Weights of a small transformer language model.
Size: 9 layers, width 128, 2 heads of 64, vocabulary 8192, 3.87M parameters.
Architecture: RMSNorm before and after each block, rotary positions, no biases in attention or MLP, untied embeddings, capped logits.
Training: 146M tokens, 2233 steps.
Each number is 128 + 32 x the weight over the matrix's rms, rounded and kept within 0 to 255. Layers, rows and columns count from 0. Numbers have three digits each.

# q: layer 5 attention query, 128x128, rms 0.146, rows 72-124, columns 0-127
# k: layer 5 attention key, 128x128, rms 0.153, rows 72-123, columns 0-127
q72:096127101078106060071146139160127163149157145122122179134124128082169103084143103136189110130168115142133183126095124136069094142108137157130167088173102155116148078172117091094171083149090145146131142166110192127108086160083196122125167075129220149127161130090165147138100101079102182113146110150136123114169115115099083190186118090029117060036092127131166143044139033129154111113183
k72:161106141080144090104165081071153125099100141107112133121119159135051097059121149134176090143117089147100113154058141133127165121179055160146097131176135090178123174114081128108156177101179135165135164138074118175125135089191121116091178134216071188131098123179119150151139090145141226136133150202099151137152097040153114129096149105156120152126111100133121186105144116175107131169162
q73:182114149140123137079128086114136131130133119175077105109067123089124178059096134135086140098131130058175117145103167141141105106145158165080131117148184110147078070148121102172132173139135106118088150074110171151185100161094156157104130132117152112118117094175145181139142149130159152108111168123128124126103134139122120129145133146116108113154145087048117139127153160167132170150115
k73:132109101146181182105129111120152107124116118146120090162141151160093147109090078104124172168120049140100111104206155105172093150185151096193143098118142197114118129141115122112080079118165123235130071111186059211080167068227104138111150184106100093186100142102073096124174128070122131131111114139137192172073179233128123097159101087171145087139118130129108081171108084093049064126119
q74:104148158154077139172115097112179125130151087150103138095056178080131140093186118118151159070175181087166182079092077090144111137113154153121156096097094091157148092101203100150108115134152113116084114117118160107140179202081110141106156073122131144110177145141165137153100158182138199144161141111088126153223124100082120146106149108097129187131099126117152089049134114093159103131142
k74:157133162171136150057152097134147172110165120157178099115159155138139097097134072159093103186120132174103130101111150189156114150155144186190041119171091145147170090150140130132180120063138102078118076104129140127128082113038186123061182101142086117140127157115128114110060174085152138153168173107062150128177093079136157069084085115120052120055099048143125161115118055158121158150187
q75:134115068070203078162174051128175123120158069098094156114067145117120162093133143177130132132146135109125124144097110150114151148092136141097142129131158133143122096103165157108158127121102112113139170086115149170090089155110146151095196182145115118084134111162118180074100153150149234077151132143133148158093104184119131162111114102175156122159078157133140127121177125134140090109130
k75:202166052099140151070150103108117088188141118210076104107158140132106199134109083056185136127150152119132064135158129082105155177140165170082173110122112166139064137145151186116113091091133100119120088110157124155104137115123112175166092116064098076122133124097085092165063162109170093052155152151137159172046132099141167193097126154101091071171204080080185150110092184130090136174160
q76:142163149186158154108162172092161110179115126144084130098106121123122173124141138092136133046115074189110078173150145117095069122142153080124134123104206119107119123182074154080162139146134109112158078128188173125174140165164133132118104185141190145110119101104113123107154123089120167122064142109147118080160099137155090132069106088148152148185134135153163137118135158156080173107167
k76:173114109107149130182086089132194121153123169072149150133128090099119142099114066193132150159107099122140113091093155210098124099116134165123219179124075106120113116096138183199192094096165090175083124102116140168141147132111163101101127111139018151109125115104144150148084069072184139152079223165136136133137030176090155175103130015129143131111076138138121125097146129137193139133145
q77:144120107095180084102172144124167135136128138088096151141178154167076192154082127180138124173164092133154093133070135198085115135089156191131122113080128176164152127191152110131113154208112197132153133100218169121089178126132118129159147143118140086077063062127141152113142139120155182158122160153110088124124109057147159185112139119106138101160092081136106178116103132125116137172141
k77:158093149140084094154097132076057082095144141132171060106138142110190210084143117118104204158114110119110142073122160201098136122106130225130094139159139187108122128109122098125075145120148093097072122149148140150143093118102076117113105142084130096150219140140170133082138146121157123151162153123161118176134136113063117099099103172134167176170058115071127140101131092199124170142181
q78:095126121109150092157133162103154089169140183159121074128126176146120147193119082129100118093132107107205110169193150106090091120121164160125114182089153136209126097137114137229084176107092135143070097151143075114113103101141129140099111087130118159125160124106120122128102147154152177215117137146161159178127138087111115099104161160139105103164085107191160187124133143106194111175167
k78:145102107132168100120159102187156116142136147093162123119220137123147150095116127172118130106055123152043104126124095196147143161131092132178141142062203117131126092176140129163096117175134146140126119105150156108117144095144120125107121097068143123164141118152154094095203128146149114114111132145150112104171149158103074120173174109157115201130123126110167138167131109104080161112102
q79:105137077102089153111078139132173152092095161111138180148123084092142157099139083126161125082103062063100127110139144102066156131067145153120166169121115163141131140138119101160090110119169141143093172132172178085141163075188124133105161171172161199129160111159221135082125113167082110033138110073111172105134149088176150150216167111104109103114137132118110134047146115133192088125126
k79:094110165133098129082119164110108119134119085119105126103132150185047062198141090106182211146102082116136114095117125141152116161204078116126115169102104085114080133143077123147118181162146153134144132197188135088110098157074133210179166099107135145120099159106049127098161111142115110209059155143168078138133086147118065108190171139156127110091161134141126086116146156134120106088110
q80:122176106069165155061147107105179091170151157119125178102121210126121158193133019074130163120182094086160047120131115126038153133125198122169135120037089234201134188227214198130186132143092134174089186052189146138131072138136170127160138133132163108053125200112078130174203165112134216148092209136108183050142103105155154156134136038104117086122131086128126116151137165147156145182195
k80:134126225170152150133158104148103119107120094132127119168151152110116149120128120140100163162119152149108178114134088156176102125122131113134105105178122150129143152151135045092136115112116114109117115135162162091169118168057054133120132168147101138150118125139184107078065117181109101150118087127180134052206137108129046108135147152096149154076135155154120121098145090122092104097087
q81:094151111148078141095146101151098174190153094099097076159127117091189119141171148115150117142089106100126164104147103023145094159137121124159109091116131153106146123084087106113140139105133125108123110143096100117141128116128134117097151121139153116096123218153112129128109096125146106127196139167131165154117144135123155100159109114122141162112101104083203078098133125120171137116092
k81:126195214225153149155030231135018156046077069132224131163177149117154108146181169076156127119147158055109142124152158044149181099098071065058082112148127174016088185062105019090070073149033177130153157084117179144171150178145015130156169139084198168159121090229203109014127020225134123183170046160169151108213113202125156100198152255144173119191197151109171069135135102020147051077087
q82:080145156224159071156114172103101101137121119086144108176187107136109133120169165124113147168072147150144161094115097053116159133163130107069087158036101058123060152106124124094142108110140134139081069180097074050086135128111057089083096126086120128158054104129083079106131155122083095168124127138109133116094169131159198110136098107126080165110107143085130137108139127102162126078141
k82:194121118162151138090123061081148046177139166094134120094081119141118115083104107142092120097134169126118074117199107165086148103129095140134128122112142176142147134103107163174047166104165157096157164115114159130207110091138137144165116147154109154119146127106193176102116118139156132141141105158162151106120094172097162107149136105141126086083197080145110111130146222134061139170114
q83:109085167119103101139149174075099126162128123108128088144144134093120086129113143110115107113077100137147126131171113117126140107172070163114102089062112129133137105126132102065127179157143104154163186148122121157159149172126108132088090117119149159110208140180124137121151129155154089158131095138111119134145138100055115129142154068141116143116130114050083109111156104164173159151143
k83:171150147065140139048102061139171095133125140102117136154142177161079151118143140133160168173171073155122143153115158117089116164117164174141118141144115136144171137231142162123119132145097070091100092083154165158156163095109173102124151146160088135163132173151177155164088149072149158161170243111149104106084069120154153155111107119101087109130086115177128173104158148137078113129171
q84:146091158159100070103113110157135147186062125099155162088096127095113110113132171143095173100169143151106083095126176189123076190146121140137123117061108166152139137146117096137065153138099114211106070084166156112173089123147113135050148171136152142097070097127126102117156113102147138145176151136123134145082159167164143113222104070122125174185113105106106155197160120124114143083122
k84:117085132115096109146051113089118127142179176161116129175184156165130120101143096173088147183097119125059135111123110131137154138097121155117155161167172143113110132102086125090101166140125187131146203143132120145115147140166048205118120106164098120156188149177138149154128110083144159176185140155123172112164125096088083104133208224164120133074117204111181164145109165098162082139078
q85:091137202104126136057166102139092106119154129208125183149137189073195055106169145103099079107094102134088148152142162099124144124145101151086071071108186095144138131171119094122147156156057106120100120082092110062186135153088082135137148117110108117105158181150139129102182142138128125125180124141067064139136132103202110155124120166087164126113158165119132121103159127133116120161087
k85:182144134193152085173162109069175135136058171101124116120124134167076135120195124135129181168111111100120104146086105142084155117130105093201125116204133081126129153123110116100123096123107143141177146107193132193144132132180116139068089164152108106199084082111120068149107102127088150072123168157082182074110157073136165108139136150056146124148135082122143120160111138139163051086133
q86:128147112193157096125067152091153123090134131134133135113145110172095120132099135134126129109116182139176121151141111132078123077102187135181102137121150137170143145137101142130163182120103131166134126054119095089134151122097120118113068200123061085116160148159156129149178124119130143111123114150179158122087136112108046162127152091081082140086092053130202099163101193118111160118173
k86:120104181092145092149082095141073126109124122118125131084131133134185178122219123132126088165157074136106164170135114151212190054141079127165136054082207183159147137148125098079151152129071134098070141184211145127144178039125114111151165092107185142132157109134217139092116137119113180166124120151153146091166146137130138084124168131157169185114099126133057087116121087167125166122105
q87:143161124121123168102181113081086133121104115138135064132098167147158096112163074076200089126104132127078137149122073082104099094110158124064077142202134107130144118194143093065089161129141078186059128116142125125164112151067114090135175074098151108135143124117123103086159135092143187136128157100110137152114160108147123107142143100169139048139128120137202075089091136082080140139138
k87:119081128141120150158104166143136095128065128139172106089107138130084125178134135123176137069097119132155091134086106087197218112155164166159081133170108145112120130138099152100120147169094077136079137104134182107115113081223152121138099171141136124106124166135128157177113094135123100070090072093123083123126133106119110178128149114065155126151168124107063139115144143140140045138081
q88:122122165162111135125120165120136185110112144183172138157133120173149147092106132109170083159104115177143154115044139098091155157121186100168150144074117063133104121071213132162159113147154071179143100116116107132127081140177125118140181080147143151110149154119106148110137127145171166139082130097130143128114171177160065151071097119067122112142115089172038051120114061126124189170170
k88:175073053134109155121124087139129115107118091132124175198117171105109120155102146059123155100147106106119083152199126056215167152180083132116101137151106134144174165093122116086111095145129150127112145124091140177083133125118082151065081132121071177158044151104177108121187139148141070067140163115106093153190172189149179101133119133208109109116149117072138138142122140168071069126156
q89:173092064091122143122149133116151148102126159191156137150126103109199043106121121180149119185104123142154174122112182121144164129138103196127163099200086218131133143104146172145175114135153145117129078131130121084158177147110089172113115184117100136103192105139065094098115120102113120137158092126123090120116135117117143096171101156122097090170144139124161167080100167189080133127162
k89:070134189095131164136149144124114168075129150083069150127114130101105156119154124156110135145136054106143131164112120147131104081098070063158088168163114085139120129161100107131167172140140124158168173126140074147137112097099077084174103080138166101196098159090148157132135103183146162137160142064134151101161096137128128177093081135113160137140149140161158102159112138092152104113114
q90:131093153135123131113145094146129094140155150098129186160142193138130176185145118157111156145073136086066078108110091112107154132175113140131100173107097100131113085159134126170139157097113133145174168170114112122116158176138152100081123103144166146128135092083047088136116102101151120120081120102142095140163188160168090121126066113164109091082116101153174176089199135077098118166175
k90:157124191125119179150190158127113146176119083154185093147101105110135070040082139118162106076197132139109166141190103106103094168116171168110135123105107101084075112095139196167063114170178114115082105079142158181115133130115105166183145186127116143155127140097182191116097145142140105104136156133114125108132124152142096183173107129145132105123110081125121108142105160148134147080139
q91:147155114133152141108104199157088123147166151143140121112152142125140164121166080127127100107159178150138111183086136071104126120118085131133181115090159127094103144116131119155083115175154136122141123129136114111147104108109125108126185130156112130107243108117137164126085120130110149151154130169151138156124100120105127149150104117114118107131153117105131098104116138094131153098157
k91:107103049111186096148110119139147078121136114116087133117149098114133118121104125163128126166118103152135117111135196119136140154135136092147100127130115142130160096129106202128146147126062118135115059124167080086129123148119144131095112138120175067178113110093169136134150080145122125083114147109169145096153111109146064157168114137168132100128108121087142065130165162144116147099102
q92:124188171119149120194120170087096147145127136102179136130139178103110120080120204060133110098199092124137088184133129092129112111152119113159086084133099142139110131095189158123147113155090092121122095156174130133084161081132116155106173178162206108130093180122127117104140102177139063115100080095131169117103142119117186124119127083104159105129102184137144112185170170137129172153132
k92:192130090152070181109151109141144129100149158102124122107179132151134126096123113169117095168164076107149139140130213084127095122128151096126151173129133143084131121124087085087148156132111180115131154111067183124200119155134157143122109120117086147101165118078164095123063148136097174117130137115134111069190074154124120124099158121068047080130163102161167154169068089174096151127157
q93:119162179157094128157164156101155120164085129110107150091172117154124144128117107101164133131174123145118157171098166149108138105101074075155164167098121150174098144155165128127161152053123160085149130091100117151151164109079142144129152113179121138128191150178139139082111142065105101124095149133178096172147067112102156099134108089105135153112133154139110047161130045078130130130188
k93:095094113177158145114092080173102151105160122087097150145156119138122166155069146183122163189155121138155090116122169057146174163099150145165112106088130192136133115063205112135140085093089107088118143126114211154151169125107097160125120105088130139121154138155119161095117150172067141143189137101080078105150166170144110157148139167063097153061123059099163151122134113142157150136104
q94:095156123086135119093187106109086234093103110072116142146187108104094121172159155197115194072161144092082190172116107097102071129123130129062110162114133162077116115101161151141109145143094178122151140064127105090090128117178152165157117105124133110111108157141131153099157159126184113132126064158115042142081106113170061112146165132118150109140090132104111119158138081158154132161124
k94:122107147172124112120125159166150080147118094113122156132192080125126139109167183101126120173105129142142088110088124207100132142124180160148131117119164133144141105053125155105129099160087072139149107091147137147163059170110143112092116159102116143098144094091137092149104092122069089084139187122122134098150139153123209151112124139120148121104131174163121147166086149156117172153118
q95:063139131105128132171170188148158083175104159145090128111138145103138134129121112161075122174179081134097147134164125111082118112118039074159085108117110093164167081134126152078063107184124073169159133103123103082092113192163134123084087081088104230147098129108111161114135147112131102147180113138136103083113087095136116151108196149143125066128085112117142141191175114156083212140099
k95:142073173097116068101145122147130128115137132057184101089163209187119083099070144114170120091123163118097099097090103156159163201121177185186121166195101117146155112174048060115169088152064122066127120060081131138219174109079047135123110105104105088119141184104146090100062144132114149169133123174117125137101121151135132126125135141151146146147148134121122128106117111134102106154148
q96:136084079106136196084185179127087137078098090113089111143136139115107116076094091191081167129112145138159159055166119099092137077104127125120075085116154113093150118100134124085140191150088084129098132099085090131127116102097175132120153088181136115088140114175117162095092131119152136134123107119099137155129195096143143141171103131164126133171105107096105170163158129113087099122132
k96:118169132147174116133147135118171117103091105116135156101111120142123137199194123115184119080192136097070103206137114137126110108102140154076161124190099118159127139110124223119200129100095135080145124101202197130061119152117150111124122136109161131112104201145135108141150142105143079141137125082169122089134080124119129153174150135123143146100185189183134100154133178139044132176111
q97:064158138125070214107076131133141163143117095133080127130172137090125180133144147131109059108127176193132189135137149118146168098068106169127193147048089086103166177124124100127095134130107127094175147137114193167103163105095153139143106121129161100198172115162127086117160108113150175114109078083181125160055062115185226088153122138099168146122124108102143120114106113128095080141092
k97:107147093174166069109088169060139165151152162066169118098106157108122105175118156066131137155147074157111130056148134117119118194108063147152095098124148157157113117112141160088143137142166103109078136104182084153084126125158139102161178130082084105091151138095117141163135184102107133177122121112108146125122139159088117182188114110103077091096149128066136112115095170089186150054185
q98:105144166107055185118130150102134119156102085107151083085098092170125169107127137095126152121134151170067109110133110094128154135230105037162123128123172119128135108136151116128193100072086164097139133121106098171204136092068092176122059161126114180127176087107122147141142131092097087166093166166132086068073076106154097139149145130143099144078134149150132156073088116120131153112122
k98:105119128176155071118184090167103162108163178067137165118132151130100148115078085132115122145155136179184121144146148155116152188137121128134153113115061118131139173141153068164105149089160142136176117147136124168153094107155082151120094146156092136102096105177183114152098118146131103134155142094095141109172172131144101125108151158145119135102176127160098073098122085123199113109157
q99:130166082153092133123089132153098142113133112098148126150157069092160145134105132125101096150139126102141116154186150116126159168185165089125131123146169146108197111183107110116123068164207143152140157116137167166120126118109159143150115125107118083123093139187128107193119112152148130102113139173138121162127149098174128139095073148156212166088171169122139169075186116095132093114124
k99:118143113141149121129153143126135127194069113113086146100118161107138135055124110139177129115168132132110196097099102140114131096170101116115102095160148130148067177082107142123169185097151142129149133155162073041100137157130127108124122140104144074105178143157127161188172147078096067095136122170130103123069148143056150144102139120123089104150111132137118102148117105116182145139132
q100:189165094095121080156166092142134114123191116163088175088113034142121174151090134100080160130099082188144179164134128044136156074095112107127067109194156135085129150172145094161115138134119108146127086146189077193144151143153108127144129085132133115154112125132105120110124142106106129134184176193132139081100136123118123175119152171093157123122123150145116087133116098131148119136141
k100:154080155145201129138154156158127087160089147127137107197117161120172158140122140180093068114116127144124107110080120157091113146127134088123125137077106144161190140157125133131144152115087166120129159132096100045122078094117111141103108155082175173110166132118101146144169110115162114140090065111091132154160178091166149087166128131090147155166138081137198146170084136113091124102092
q101:165091092144089174125134159094114104112182128074107148156048170111113140089044135194085134071135153182134101174089082184143136158079109208085124190145165171121072135091130142121155131145168099128144109162146062135140052139136092152186112150183061153150052117153134185139106135127077122075134176160191114122123154141146135104178075130125135149143108155170104102170156109165117137103137
k101:070153166112090106116094156190143102099127150121104146135170111144094067159212140156129168061143076098161171136145174147074146168075144098162131120109164152118129070106154098109095119111126190088165147141113082105104152157115167172093148139148182087201120136170105167097186111116170087189175037151097115052181173107124117098166161091149100142138141090154153145150105108128104140163091
q102:116176109144089103108123172101141120087157099167150122154188067074057096142127081045088167096182138165136096122130148105149133105144166157120167181116088191128086102120123116101146130155155114152145091071091142133132134195126154117060145154100129121129139074114144169135116122127136181113130062118116106111181166128190135156135130163082117077145132129131087125155140138152125122151107
k102:155051100099179151116084186149159070159163144159105151155084096114104145117095168142165068187165140064115117108162172142128117080115126115101115056173171162203113131079112160137108133089112099159133091184134103151149159118156125134088081105161154103129101170071123074123128132116061124111165180156110129141135111134148103139099176052138093123174173134115086155162076163085088129172125
q103:139110111135127150075129095122131193124102149134136144154111071149160075104118160136103106096161088135106147107108116126131098150098060146181134152142098103087137153151086116162140024048141165153170076143099066154092155169118143101128158149121116158144163104160128095129159088137163158108093150187159114101164079115111139097089073059171143118191095146106108087081098129081135108141161
k103:138151075111158173044123129130135119169150132172140134184126133143121151119127137094130164102086102151146134145128139119176100114116093099152114129089068178148098137097150142174160162177158074083082219145167136106189061094141108130153139122141174088132090142056075179114124100115099092091154143141135132151136132152093142122168172138177105145141162043126209139171139104077181133120181
q104:123159117112159183152193128145165112119154043143152109194141181099173093163061133185156142147091118143141085115071138072166113115123191153114150129140130165147027168178153076191112186133114103160144165168116131100171131059133139122094107129087160172116202106111162155125097104142102139063156117125126147117119077054156118130188071101107122151156168128159139104160188151139083116099104
k104:134115129118132151129072178156147125115094113102102083108128085126145110130177067122168153105108068113126117125130096123047187135136137130099096148093087124149158109054117189062128110086128107136132102112130109129065159185093128084149119095241172111116055137165081135064086122112125183159049133071128168153159116200145155138160105149131082082139165115112134090174160134143195118093124
q105:067023153108103101095146164138047111065088113202090136121144175224161132139115153128217162112101112083116139175108167143157129115171083134175166102142114199084110093144121163153135135122202064122151111156087162176097105121089132111140146148086098121157112125160160133117145139098097130041155145157135126166167161088116092153121096155196155107101073121121137118144159116114145183075126
k105:187144123055085127126110197172151159189118110098133161147211058078070143134126113139146151145145082145058162167213148155131071106124181140143145139154113109111135133076164116156165150132097110180119165166094130141154081137178173120111091056111135170134159125102063203148178134138117133163121092114168139101106134139161124143171120160114161182161121170100113146085151151192140143138136
q106:146151167157144122031157099071120189118091150138127122107113104152082091131078093158128092108147190127128140080177157159138081065172129145211082111120128089156152137127098117158098059103146150129153136118191102107169215098120144172113121121137159107175085117123102092059057160129130163158099147135097053156143190105144147083139071134085113179078120083170086107139135065208100114100114
k106:129087096145091194147178109165112107149180106126115141124106103111131105134134170180056180129153059149130217131049102079093070095074172177125126108179100168090147198108175095127165173179148141056171164096114194172126115139106112098037130142141100090088103121134121128143155123120116111145090122148111175139089088157137169183140181147170126134124117146071165149177125140134099158134155
q107:140109079119190128118119116133147151188121158178122130105153102149112170118127179142079111168144118131129165132149084190136115120126131131104142147163126177100128090168135126153162116092106124139174139070133140134086106116139130087122180173110119111136131152071151068185094139096102154122149180067052134172118084133124098103097127156159111136138140137112099136166097120100143145039110
k107:103100096146143111113107112111100105083119086110092123182124117099054108162137128108136114100103169126080176134126120094108159139119154117142149143122191091149104158155097076141095177133113073123098161122118089109088141145081082160177117143127142162079142133105052116113146119137098139130161108159167144145152114126124104092080126178106161225126127109111139119099107119113148106130131
q108:166159084163152147189125101146059177154147105095144141130130129126151099072110070112112146179166138071088115161119151152122195131110117181155174124130127166143098088158103099177125117122034093099187144116130108152127099157102099189109129077103126125094096115121151102097101135129104115121070177178139095126137055156172122173139184110137081180102120109118112123167113165137079125132082
k108:080093127092181128147164114083061086124092158207145100096195146110121154138122179171134149100110120150198110177107119127088158176185159130129119123151203104105152138111149154078178118108134149100152087126104111075121133088107152150152105144161086123117114120158072087151132160118113112109229108140146144094180110097091130088125188165129160125122138129108115105114141119102121135111220
q109:144116112108133149094119095145090128130162111147155109121131114160114143090137125172157192143066105106160170134061132165124064160130075077095120192144101112135124120066083136153115114107130150144158194108080126100146170091095094124059167092126126165100099112107148116158139125090133079148125066155162121165110184065144119140138132157111192131088102164157150145156105122161223106118111
k109:130157168126100115189146133111101139132130119138105208101156184111083101170105117145129072105106114141103121134072116131074113180083155168167100093117111114144132116128132169172115115134148104137105158215132158148180084196095129124101084115128088101132151114169108168181145100117114162107127151157163132122121131113110132098134077124138108118142135116178109118126135143135150138134148
q110:169143133184121177126164157129141129130167099057123153158129149139168136148101086123165137128079101142152148156148033154106141197118178174153105172102147144128109077070151216172143134142064123149159131103128139121138123096052124092128090160155142165161151142160121115197095120120181105132115148192081133069106107121112170056135132191125121124108106157146149158116066137146193151150113
k110:180102150030105082132079084094087174077111101139128165090185125120111169122143120110133090107137109115180130149101146201123091102153118078124147109084165134148139185133148081107072113047129103080084088164117169134132146178149116157122147141106096059107131110147142118129148106135151095132101090126128115106137117158105089181122172092124136200062176078151158151172165180102135108096148
q111:188153136147111115075132178108167177163169118153165138111174100152149147101148128159137083136099162119168117113170149126126159178159167153057150120068078151107158157097147130064170088133091136148088129118141125059116139145132158171091128105123055113079162165012167117158117129161145107105138164123178169079114164136135144148095132137161143043105132123136229104148124107123137162186122
k111:117181121093119060175131132161129157126126136148124106134107198134123144084115100092087072159130147137105094123098128094116120004115055127121139137152131111131119089099164116128082099156120132094076124142161128149113129109120094100136175172095110114177090102183151086102128126143117116061137173171117095079112109197159100111071144158073137196124177163043090115150078145177109144156132
q112:139112190095107155173128134184075158114123138131136133149115112115122109125228107148158131133111131171093049153156147101164145073133101101156118132132108076066116101216138117211126138118156102168177066101093066127127147119118098178091116101101128109188114134125145157101072142186087065141196187153136123133134174143117138047100131113151168164137085074130171196123108134117178133140114
k112:148058108112101106166178036162194168097131147193106151106153121087138151110027092175077177121084138185137184094085128126142058125129197155144173168121100164210133164132154135124166106107082079142096123132147114138111095098193094122143180135171119181143111103070104151122114131088099153126138121136143169094126156147092144188163152128096086124142164147131114160129116159161060170117129
q113:134131108092155052091127104097059126102170085200115074142115177138166160087134129116143111081155121124143169151071020152097138139162154150110145186195102167102155143167101125158118174154078144169090206167149134127128163098151135139121100167075091123107101088163122172129049136134160137134128144089191120159137142068078158106205196163095143097169069190175110157098131155098112071098139
k113:101160180105108130184125126123186097085151168126166123156133049153158121139147140086204139151063095166097154130099158146102153124089136099060120129151128072107116170116094209068120165147135103124105126175082179085135131125123192102147061140180164106119146059104104109165208102115171165143076130129117069157088165115151110201093119077115130083106223132162083123078083120138118110116114
q114:086148107104108115163016127132107078062142083099128146107125165100096124101093063157210106137135117099124101068134155140150097148123165180138143160096124159176103138135146127127157153159092127153118141148171107111108148099097131086134062124162164155110180163154184139119161104060126150160114142121147139124133163115126128134162170145130142157102112171106155180118139149089095102093130
k114:121138173145146136162104173101140156149148107113096122112139126168118153200139106106129153128110109144098134159156137119151156118115132146093219124053184126140064148165136167102167142079136193130125140168103140150119120127157141124158112135160093060107091150176150128105147146180148139109160106098100152129100116126114105137165141155174128101110123100155075112139116150147153159110147
q115:138153133148075114132133165141097128117038149155150081159131138136190067125152136147079150090116180206173180095192140155168069142121150093132114167107148140103163141145135105180127096088115141130051188122138134130092111145106200093135172160137125148138156141110089130112152102172171119146136131105137160172151093080140122150117150126153113157147126102107181120081092158149077065126146
k115:116141063056202151058123103133141166107144149120160164081151128135153172138121106099095093063152089110111112139118097116069160081115136140146142156140187121160069096101148142110111164186094076116163169100131110138095090148163132113124164140147137178127108087111134125167148157101050135092039121097138144158090157097153115110103149105122144064122107133162139159091147130099179175170107
q116:135116127147167081108129114128170068155132103137112088109082080109138166075133104139146114129170152088178149093232132164122147135084169100147193145150090118141113044102164120126121111133106162052122118148155079106065116156104112160168154129156145179182140145159142142211094180136083138165158145108127138096132103140175104191043115138122077119156134084114171133123107129151179169107132
k116:088098102085082145086140096152082101070139152090113156130150160138081135157104134161046108051090194151107170146088155122100120093151136127193114128112135058153116142192133118207082142110161080148139107111157107102107154106126121137149106068031155071068103087119180122081134108175132151141151093169108157157117148158117145062129211151138135146138084138118112141071094156083142129150108
q117:126144109127143131072169150103098121168101085091121192173100147102119135110099154098141125057166087091182120153089152095147166129177119127075113092156133135133138156145153154125101057125162112040123204117129142145092124098127068103141063093099110113082131104128154086138132118091131094131181142085159115125092178187095127082047162153123101079085128124113141083155165140133137058102136
k117:120149144186119135166174121180122146106084128148100117118081147199111119167102144096129115149120126098085179148147194187084146141110068127168106118085118079085149068144113104103196154081181161101118086100145128115197096150118150172214152151153142090132118157135115130170133188114099150080102151131174127088094147143093161130111049134111129141111185103056088123123106147092158131171086
q118:161147157130128106133122143122125122169111147104156122141199183133116090190121091141183154103116110099117122081120059166148159139158098121097177063180210115069153085118118149152116169177151128130132054169085133136104119117141115137199144115108088115130119194102099074080127107121112144113084101098117097154127121093103137165121127125095201178189148113149178175133103073102160090167152
k118:116149153134162133145137141116135123088041128126122122105124077127114143059131104162085168120152147146093160119147141167161109068157218118138109134112130152118095131135129156164175109110169139085104165092165106134119130138194136144083125147102136128132166107122145121175142186207103109092100163113078069166173090139120152123086092147130079118110130163172154135098188162188122149119108
q119:142158113121095126129158118041117135128201066138118127160148101120139109188124108150114146068126142106172122134143108118140207110074173120107119060163102186110114205119141149186085168119111051162063196141092078191145081089130117132108139119153167160086079095148167132144150134164174093164088127117132112196076122103170134125113099096116119111166169130103188147132127172131091155107148
k119:115156110139149125125111150160093125095091110115168109104140082139106158132110174096155095099213098067083090116094133175100168159174119142123105199107126153112150062122161202109134151117164136114116170168152144102120162163124144086090085179195156132139127079096095102119141086096165161135092115099165146135161098134115190139138169186124078133081132164154089140148075129101127122141091
q120:157146141123117112129104139129143185155105146059089170134188120137138133101089150104167178131109145165063146168174166088130127156151122129084115189211162109083147192147156131143155149135091078099164110118115053075110108142118113071145086134051079135147145132166186163126109096108148159155088142080101119154102113146159157121164126119135166136141138073079196072114137159133112163135125
k120:084075082152151084116105141140121022106047159132138068060137109156094140157124075096075097150167157136084115095162157158146132097111104121117097136059118128153152150127121107077129104119143138170119188113110178147111128092111103175150150134123159074138134105121123103129162164153089110124136160151169129087106116127123159185124128122114136164157122155192162150107132098127130165118167
q121:158136144109150137111176161074090172125096122080113105160146177153186150134148149107109113162140136102169125071173185112129100135085143153148099150134126189155088138076104199126174110100130115078154155064117093130108119078233187106184098082101103174174087136099124096174166091127119105092177144083128164125169116101123139098157120123094207152179127104181159122098085143080159111098118
k121:076164134179151127129094130124166137129092102113168169116137113082093170189109162078037142096115126140108177115142079144086095126083127150173131156055102050112134115109145042113146108145117115164164129104145180177117195202134154114175143108180158158118176160117130086056152141134131088111102121079133120185115106150136073128144168132123065155144143130119122101220173125164090152184128
q122:130068160174110125158139155155105136161164088128128114084145072067081235134085149145111124159092139098103115190161114154110092127131090146148078144073129157102144212162141101138175081102140115141095139113124106116119163068095105182153134138099184076127170153166141119154185156130126152106148162063111066153129173083103146124173124112107135128176113192096123176170059180114100113128139
k122:072098111119132117166062176082231133139116230097119140147141127115096207156155092185130173175136161161103140092072200139146065168142179120094187163112136208144126105159183120148117184155168128174166138139174213104136089156123095136183111170125112113135100112161163152094163136129138156157060128128148143033174095152093166098117110107105141167106114096066131087092094122151095180133160
q123:228086131133187100184108093084106174102113122088107108095091193133138161134191176070137155191122159095127088118120117086093070132120120130182089072132125139086124119102168114200110125190121065113159156156114104135169145119129119064144115126123136134092116149130127131165161150125174132065132086191172095092103159148130149103127095146151133108129156065170138143184156056076087114140133
k123:156166140152099193092114121079128130179139157148150102136120064065164160095156142129130101063195152122188165114139137161181119162118135189106124155103140070129131169097110191066144127163131142131115044111098161081100136114135117186093123130112151110107117123120148105113103141070138117105040151099173124114147137101076104120152104156110135155155172125121138093139173160178149121150187
q124:122165085145174085155138099157138124121156144140112181162112094116112107087134138135144114183082151057145084139118078113136123105066147149084156099079127161134140129145186124118100076107145093090101098150124147102145166046128192117159169086132099167106129115198100094128127144143150072095128151122148121145097091175156098184174137160146034123132149079127133165148161090123114215134106